{
  "num_hidden_layers": 9,
  "hidden_size": 384,
  "num_attention_heads": 12,
  "num_key_value_heads": 12,
  "head_dim": 32,
  "intermediate_size": 1536,
  "vocab_size": 8192,
  "hidden_act": "relu",
  "norm": "layernorm",
  "norm_place": "pre",
  "norm_eps": 1e-06,
  "positions": "learned",
  "qk_norm": false,
  "attn_scale": 0.177,
  "bias": "all",
  "tie_word_embeddings": false,
  "parallel_block": false,
  "extras": ["capped logits"],
  "init": "normal",
  "init_std_qkv": 0.0272,
  "init_std_o": 0.00642,
  "init_std_up": 0.0272,
  "init_std_down": 0.00642,
  "optimizer": "muon",
  "learning_rate": 0.01,
  "lr_mult_o": 3.0,
  "lr_mult_up": 0.792,
  "beta1": 0.9,
  "lr_head": 0.00513,
  "max_grad_norm": 2.0,
  "warmup_steps": 200,
  "schedule": "wsd",
  "decay_fraction": 0.675,
  "decay_shape": "linear",
  "final_lr_fraction": 0.05,
  "batch_tokens": 32768,
  "max_seq_len": 1024,
  "doc_mask": true,
  "train_tokens": 328700000,
  "max_steps": 10032,
  "dataset": "wikipedia_en"
}
Each number is 50 + 12 x the weight over the matrix's rms, rounded and kept within 0 to 99. Layers, rows and columns count from 0.

# v: layer 4 attention value, 384x384, rms 0.119, rows 35-59, columns 320-383
# o: layer 4 attention output (transposed), 384x384, rms 0.308, rows 35-58, columns 320-383
v35:72 48 54 30 21 62 70 54 39 46 64 46 50 45 32 63 76 24 53 51 57 53 38 47 65 52 56 50 61 25 58 32 48 52 51 57 62 51 55 46 59 35 35 68 45 38 25 54 34 45 50 49 46 46 44 46 55 33 53 50 58 55 44 68
o35:50 61 46 62 67 53 46 39 30 32 44 61 43 42 61 25 33 45 44 37 45 64 37 45 48 61 52 53 36 58 74 58 39 53 57 60 42 54 36 45 70 37 58 53 47 45 49 41 64 77 32 56 31 42 52 57 50 56 26 44 26 43 32 37
v36:66 53 51 38 61 52 48 45 41 69 63 39 62 32 38 41 68 33 33 47 52 59 57 55 55 26 51 62 56 66 38 46 46 68 49 62 52 47 62 35 34 46 37 45 50 57 47 56 35 66 59 57 54 47 52 61 40 71 60 49 29 55 30 54
o36:50 48 50 61 64 56 49 44 61 40 43 53 49 54 50 68 47 55 46 52 46 54 28 55 37 45 61 41 63 51 54 61 58 25 42 44 39 43 51 57 53 57 46 62 68 66 41 64 48 38 35 60 50 65 50 49 45 55 40 52 69 71 60 49
v37:51 65 51 54 64 65 58 46 29 59 55 66 50 53 43 50 54 68 60 45 55 20 32 58 49 51 47 61 49 49 61 50 60 43 32 52 46 47 74 52 38 49 65 59 49 40 58 28 52 92 56 64 47 49 48 65 49 49 71 37 63 60 51 50
o37:44 43 64 37 58 45 43 48 45 49 27 25 38 45 61 50 63 47 49 55 58 70 40 84 47 52 52 48 39 42 47 57 26 41 54 53 56 40 36 47 49 45 35 66 44 49 53 58 38 35 68 37 41 44 49 55 58 65 36 47 55 49 62 50
v38:29 41 43 37 53 33 53 66 52 51 66 57 51 33 62 47 30 47 58 42 53 45 54 57 46 46 49 51 61 56 45 47 53 63 53 43 59 68 47 53 31 49 33 47 42 56 60 50 53 53 41 45 71 44 55 67 57 33 49 65 43 33 57 38
o38:35 51 55 42 48 59 56 50 59 56 45 37 59 36 48 38 73 47 30 50 52 51 40 48 47 41 52 60 29 41 69 38 41 30 40 51 39 35 34 68 73 54 48 39 67 58 40 36 55 28 57 47 42 28 38 57 46 63 42 44 49 53 38 57
v39:60 43 45 59 55 50 68 29 48 43 64 40 39 33 55 41 36 44 40 43 29 52 29 50 48 41 52 43 54 42 42 47 59 53 52 28 37 36 59 50 57 48 42 73 67 50 38 69 30 58 40 53 75 51 38 28 52 36 23 34 55 39 47 47
o39:41 49 52 64 60 42 44 55 68 58 39 44 45 49 55 55 37 63 44 54 73 44 52 41 47 53 54 57 33 37 62 30 43 47 61 63 51 55 59 44 28 49 40 51 36 45 53 52 62 47 64 31 46 39 68 48 45 58 60 73 62 61 39 60
v40:42 55 66 31 71 53 59 57 22 49 75 46 32 45 31 58 66 49 52 66 51 18 47 53 41 55 16 33 42 47 73 54 65 58 63 55 55 52 60 51 18 29 45 58 51 64 56 47 55 57 48 36 50 53 55 51 64 34 39 32 51 78 52 46
o40:54 62 53 53 42 67 59 36 74 46 43 27 65 67 52 43 25 61 54 27 28 65 52 43 45 35 71 38 66 37 45 51 44 40 39 31 40 29 55 48 53 48 53 40 58 43 61 59 59 38 52 82 54 40 55 65 25 65 54 48 55 42 48 59
v41:45 38 60 42 52 47 58 46 61 51 62 46 63 57 36 32 45 56 43 38 60 46 63 51 56 54 63 32 47 32 59 44 63 53 49 52 35 67 43 51 44 58 21 39 39 54 58 43 42 59 69 50 49 61 25 74 59 57 33 47 52 44 54 71
o41:48 25 36 68 52 52 41 39 54 56 38 29 41 50 41 62 37 66 54 54 39 61 55 64 53 51 42 49 38 62 46 30 58 47 41 54 52 52 47 50 52 45 67 48 58 39 38 50 45 26 50 45 46 46 60 61 35 40 52 32 44 50 53 40
v42:39 42 35 57 63 53 45 33 44 41 52 37 61 42 42 56 41 39 59 53 53 57 43 44 57 49 47 55 46 31 48 54 37 62 37 52 39 44 41 58 24 48 39 57 76 60 50 39 31 47 42 50 64 55 55 40 67 46 49 40 55 50 54 27
o42:44 52 74 49 40 33 49 43 69 45 44 34 45 65 41 54 47 51 55 54 48 50 63 27 56 39 65 49 45 50 59 53 53 40 46 61 62 73 54 54 65 42 59 57 38 47 54 59 57 54 58 62 33 49 58 65 69 54 64 59 61 52 58 58
v43:59 57 42 38 21 69 57 50 43 50 32 69 64 48 45 72 73 37 43 49 76 38 51 56 61 70 49 62 56 44 59 47 40 52 57 62 56 57 59 74 47 64 47 57 31 55 52 27 33 51 45 46 68 49 64 45 33 87 54 33 36 40 47 59
o43:59 54 52 37 53 46 54 55 59 41 50 66 43 33 55 36 31 63 67 51 44 40 55 54 61 46 60 35 61 47 47 63 28 62 49 35 40 45 39 44 50 68 64 53 34 31 47 47 56 57 57 57 52 65 48 20 56 23 48 56 36 73 63 59
v44:41 47 71 30 54 49 38 37 43 67 75 56 59 55 44 21 33 42 59 47 46 46 51 56 67 58 28 44 41 51 67 65 42 51 38 35 55 52 45 47 53 75 61 51 66 43 56 34 59 69 45 44 62 61 44 49 58 55 56 45 25 58 42 53
o44:61 30 62 44 38 25 54 79 37 57 45 41 40 56 51 53 60 58 27 50 55 42 54 49 54 48 55 52 79 50 69 39 62 48 63 61 57 55 52 64 47 51 36 35 44 48 46 58 49 41 34 75 49 49 43 52 51 64 48 59 59 59 73 50
v45:69 50 44 64 53 27 67 48 38 54 35 52 42 58 51 43 52 64 37 52 41 39 62 50 32 57 46 77 51 58 57 54 63 50 52 49 30 60 58 63 50 44 39 40 47 65 43 43 48 49 41 47 77 74 65 39 70 37 58 70 57 54 61 44
o45:54 59 63 65 47 68 57 47 50 52 60 41 72 45 41 19 80 40 33 64 58 55 43 90 69 32 73 34 65 31 41 41 40 45 39 39 62 37 47 37 36 39 71 54 26 38 38 81 33 66 79 60 61 55 44 69 21 49 52 39 42 44 33 58
v46:64 38 41 49 57 50 29 51 40 36 59 42 31 80 62 36 57 55 69 60 42 63 29 76 61 59 46 67 42 47 55 31 65 30 49 45 53 46 43 51 55 35 42 16 69 39 35 42 33 46 58 53 33 51 53 20 49 34 42 57 42 49 47 51
o46:40 62 53 31 39 55 52 34 41 65 49 54 39 14 56 49 39 74 38 53 65 43 59 33 43 47 54 44 76 58 58 64 34 66 59 65 59 53 41 53 47 46 34 63 39 49 40 44 45 50 27 36 38 44 49 40 45 55 43 59 61 55 43 40
v47:52 45 50 40 22 38 62 46 40 47 57 64 54 51 49 31 42 73 53 38 45 63 58 66 52 56 50 56 63 51 66 32 62 71 53 44 35 50 49 49 50 66 67 47 56 46 73 60 58 56 51 38 66 58 41 49 27 61 53 40 48 52 31 73
o47:45 61 41 39 49 60 20 57 69 40 37 56 62 52 56 67 51 56 64 54 46 42 41 67 56 42 48 55 70 45 37 54 57 42 60 67 57 52 39 65 45 50 68 52 39 41 37 58 61 57 75 54 41 41 45 61 37 34 45 54 42 70 42 40
v48:58 52 57 44 23 42 35 47 51 44 39 54 61 62 32 51 28 60 51 38 56 78 61 56 48 21 39 46 18 30 52 53 38 51 43 29 62 69 36 31 54 36 33 68 78 52 62 63 30 42 53 63 54 36 31 43 60 66 53 55 69 58 62 77
o48:25 31 32 51 48 60 67 41 35 44 60 45 37 56 59 41 61 43 58 56 38 32 55 52 47 57 54 64 72 80 53 37 93 68 43 70 58 44 51 59 46 46 47 54 19 62 59 51 55 45 40 56 49 45 55 50 40 28 55 59 41 24 41 43
v49:53 56 41 45 75 56 65 50 48 63 62 48 67 60 52 59 60 45 43 54 55 47 52 62 51 59 47 38 51 54 51 29 54 40 53 54 55 32 53 49 49 45 43 59 32 57 22 49 29 44 35 63 43 56 63 36 57 46 57 38 45 44 43 64
o49:48 47 52 68 48 46 37 46 59 47 56 42 36 23 46 57 59 38 72 44 56 50 47 31 39 45 50 42 51 39 52 61 37 37 41 60 63 60 44 41 46 43 41 52 48 32 75 50 58 52 72 34 57 57 40 62 37 51 46 32 50 40 73 48
v50:61 72 68 41 45 54 46 48 46 45 75 48 71 43 41 43 31 55 62 58 53 51 65 56 49 54 50 74 48 63 46 64 39 50 53 73 41 37 61 44 39 45 50 53 36 56 49 42 41 45 38 33 49 32 56 56 34 48 77 71 68 43 57 56
o50:40 51 37 49 32 47 60 57 56 70 44 63 62 43 59 47 72 36 48 56 69 50 48 53 46 45 61 48 64 42 69 40 53 34 33 22 62 53 35 36 77 43 36 46 69 60 49 62 45 44 64 53 59 54 44 50 41 43 32 45 23 51 45 43
v51:38 65 44 42 57 44 75 53 64 42 50 44 58 44 73 45 43 49 49 54 73 21 47 60 35 17 30 41 57 40 24 61 55 46 40 65 67 57 55 49 57 33 47 54 54 58 43 36 51 39 42 62 68 56 30 35 69 49 34 45 37 39 45 77
o51:55 35 76 59 56 68 32 38 40 66 59 45 46 54 51 50 49 48 37 62 45 56 33 43 46 60 66 48 63 38 55 57 52 46 44 53 49 45 46 44 41 53 59 49 51 53 37 60 47 31 64 42 39 43 75 47 47 50 56 31 55 63 31 44
v52:44 66 62 59 43 73 48 54 42 63 46 55 51 56 49 56 58 67 57 45 45 66 61 73 33 61 62 40 75 45 63 49 46 46 35 57 22 60 55 47 23 53 38 51 62 53 63 48 45 49 52 35 50 45 23 36 55 43 54 63 36 35 38 47
o52:61 41 56 49 43 27 49 60 62 47 40 57 66 38 62 55 45 44 36 61 62 34 48 44 43 38 55 60 31 68 44 45 51 53 59 55 66 51 31 56 62 33 51 51 60 50 44 34 41 50 59 47 56 50 59 45 32 65 52 51 55 61 57 56
v53:51 53 71 54 47 73 47 29 31 50 65 49 57 60 64 74 42 30 52 46 34 55 37 45 57 57 51 50 66 52 30 50 37 37 70 67 45 49 59 44 50 30 56 66 42 59 59 31 55 43 46 48 60 43 53 43 56 46 23 33 46 53 54 77
o53:41 47 29 50 58 47 69 43 66 44 41 86 43 41 17 38 52 65 42 60 47 54 45 29 38 35 58 47 44 56 63 44 33 55 49 33 60 47 57 44 70 51 30 42 47 49 46 64 50 40 49 57 56 55 72 61 58 46 59 44 45 38 52 47
v54:39 76 40 36 58 51 52 52 61 59 54 43 66 58 49 37 57 35 51 55 43 56 71 81 42 46 57 62 62 44 51 36 56 45 24 62 64 54 40 57 56 65 43 21 43 20 35 43 37 44 45 29 52 72 59 43 45 24 72 44 29 16 41 65
o54:51 35 41 64 44 60 40 50 39 57 58 60 55 27 55 48 26 46 40 44 74 54 46 38 68 50 64 45 54 65 72 65 62 48 56 59 38 53 75 59 50 60 68 58 44 35 51 47 47 53 36 84 34 47 45 47 53 68 40 63 47 53 58 62
v55:66 39 41 48 49 47 54 31 57 35 47 30 47 45 61 49 58 67 48 50 65 31 38 42 48 55 40 59 54 55 34 50 49 55 40 62 62 66 49 68 44 28 54 47 35 71 34 55 51 42 39 68 30 31 75 57 59 38 52 53 66 42 53 44
o55:57 68 51 58 50 32 56 52 38 33 64 77 62 43 41 52 48 44 42 49 41 65 48 49 64 39 51 56 45 36 51 57 51 55 62 37 40 28 33 54 56 50 38 45 41 23 60 45 58 46 50 37 64 71 47 63 44 42 69 63 35 42 55 59
v56:54 70 47 61 51 47 51 32 40 34 24 44 12 60 30 60 33 47 61 64 63 80 77 38 57 45 50 55 50 60 22 82 52 45 53 16 45 30 45 38 40 57 49 50 57 57 49 63 52 41 56 69 61 48 52 60 50 59 61 45 35 58 39 69
o56:57 25 58 47 36 51 49 41 30 45 70 51 58 59 50 39 58 47 32 48 42 51 43 48 33 59 57 28 48 48 65 26 58 53 44 49 35 46 49 57 60 41 44 58 25 44 43 44 55 51 43 45 54 46 67 65 60 54 48 55 69 44 61 42
v57:80 48 47 57 54 38 40 53 70 57 38 67 62 63 43 44 13 48 22 49 49 39 46 49 64 33 55 49 44 33 57 52 63 61 51 55 61 40 38 48 53 50 69 60 58 38 42 70 71 49 49 41 39 45 35 53 69 54 57 55 55 51 32 45
o57:35 36 49 59 55 52 63 62 35 36 47 41 40 56 54 51 63 62 71 59 44 46 58 44 53 56 45 52 57 68 57 68 46 26 52 42 48 64 48 50 57 39 61 46 52 55 67 46 53 57 58 48 35 36 50 60 37 35 53 36 34 52 53 51
v58:50 51 45 31 55 28 52 41 52 43 52 57 56 43 60 49 48 56 59 56 44 32 49 48 72 40 40 56 53 91 44 58 27 62 41 50 47 48 54 73 24 72 57 57 74 45 41 40 43 60 43 64 66 69 68 51 49 60 70 44 48 59 57 49
o58:51 59 54 55 51 51 54 64 36 48 55 65 57 38 37 43 76 49 47 48 46 41 53 55 50 52 63 40 45 39 46 71 59 32 36 48 41 46 46 61 42 36 64 31 37 51 39 38 57 31 43 40 68 44 37 42 57 44 57 56 61 48 49 60
v59:40 44 72 66 40 56 42 59 33 54 44 49 60 44 49 71 53 50 52 32 49 58 46 43 63 47 40 68 56 46 54 46 42 57 39 50 56 45 47 65 22 64 31 37 55 51 68 45 47 43 75 46 58 52 41 56 55 43 53 23 42 38 67 59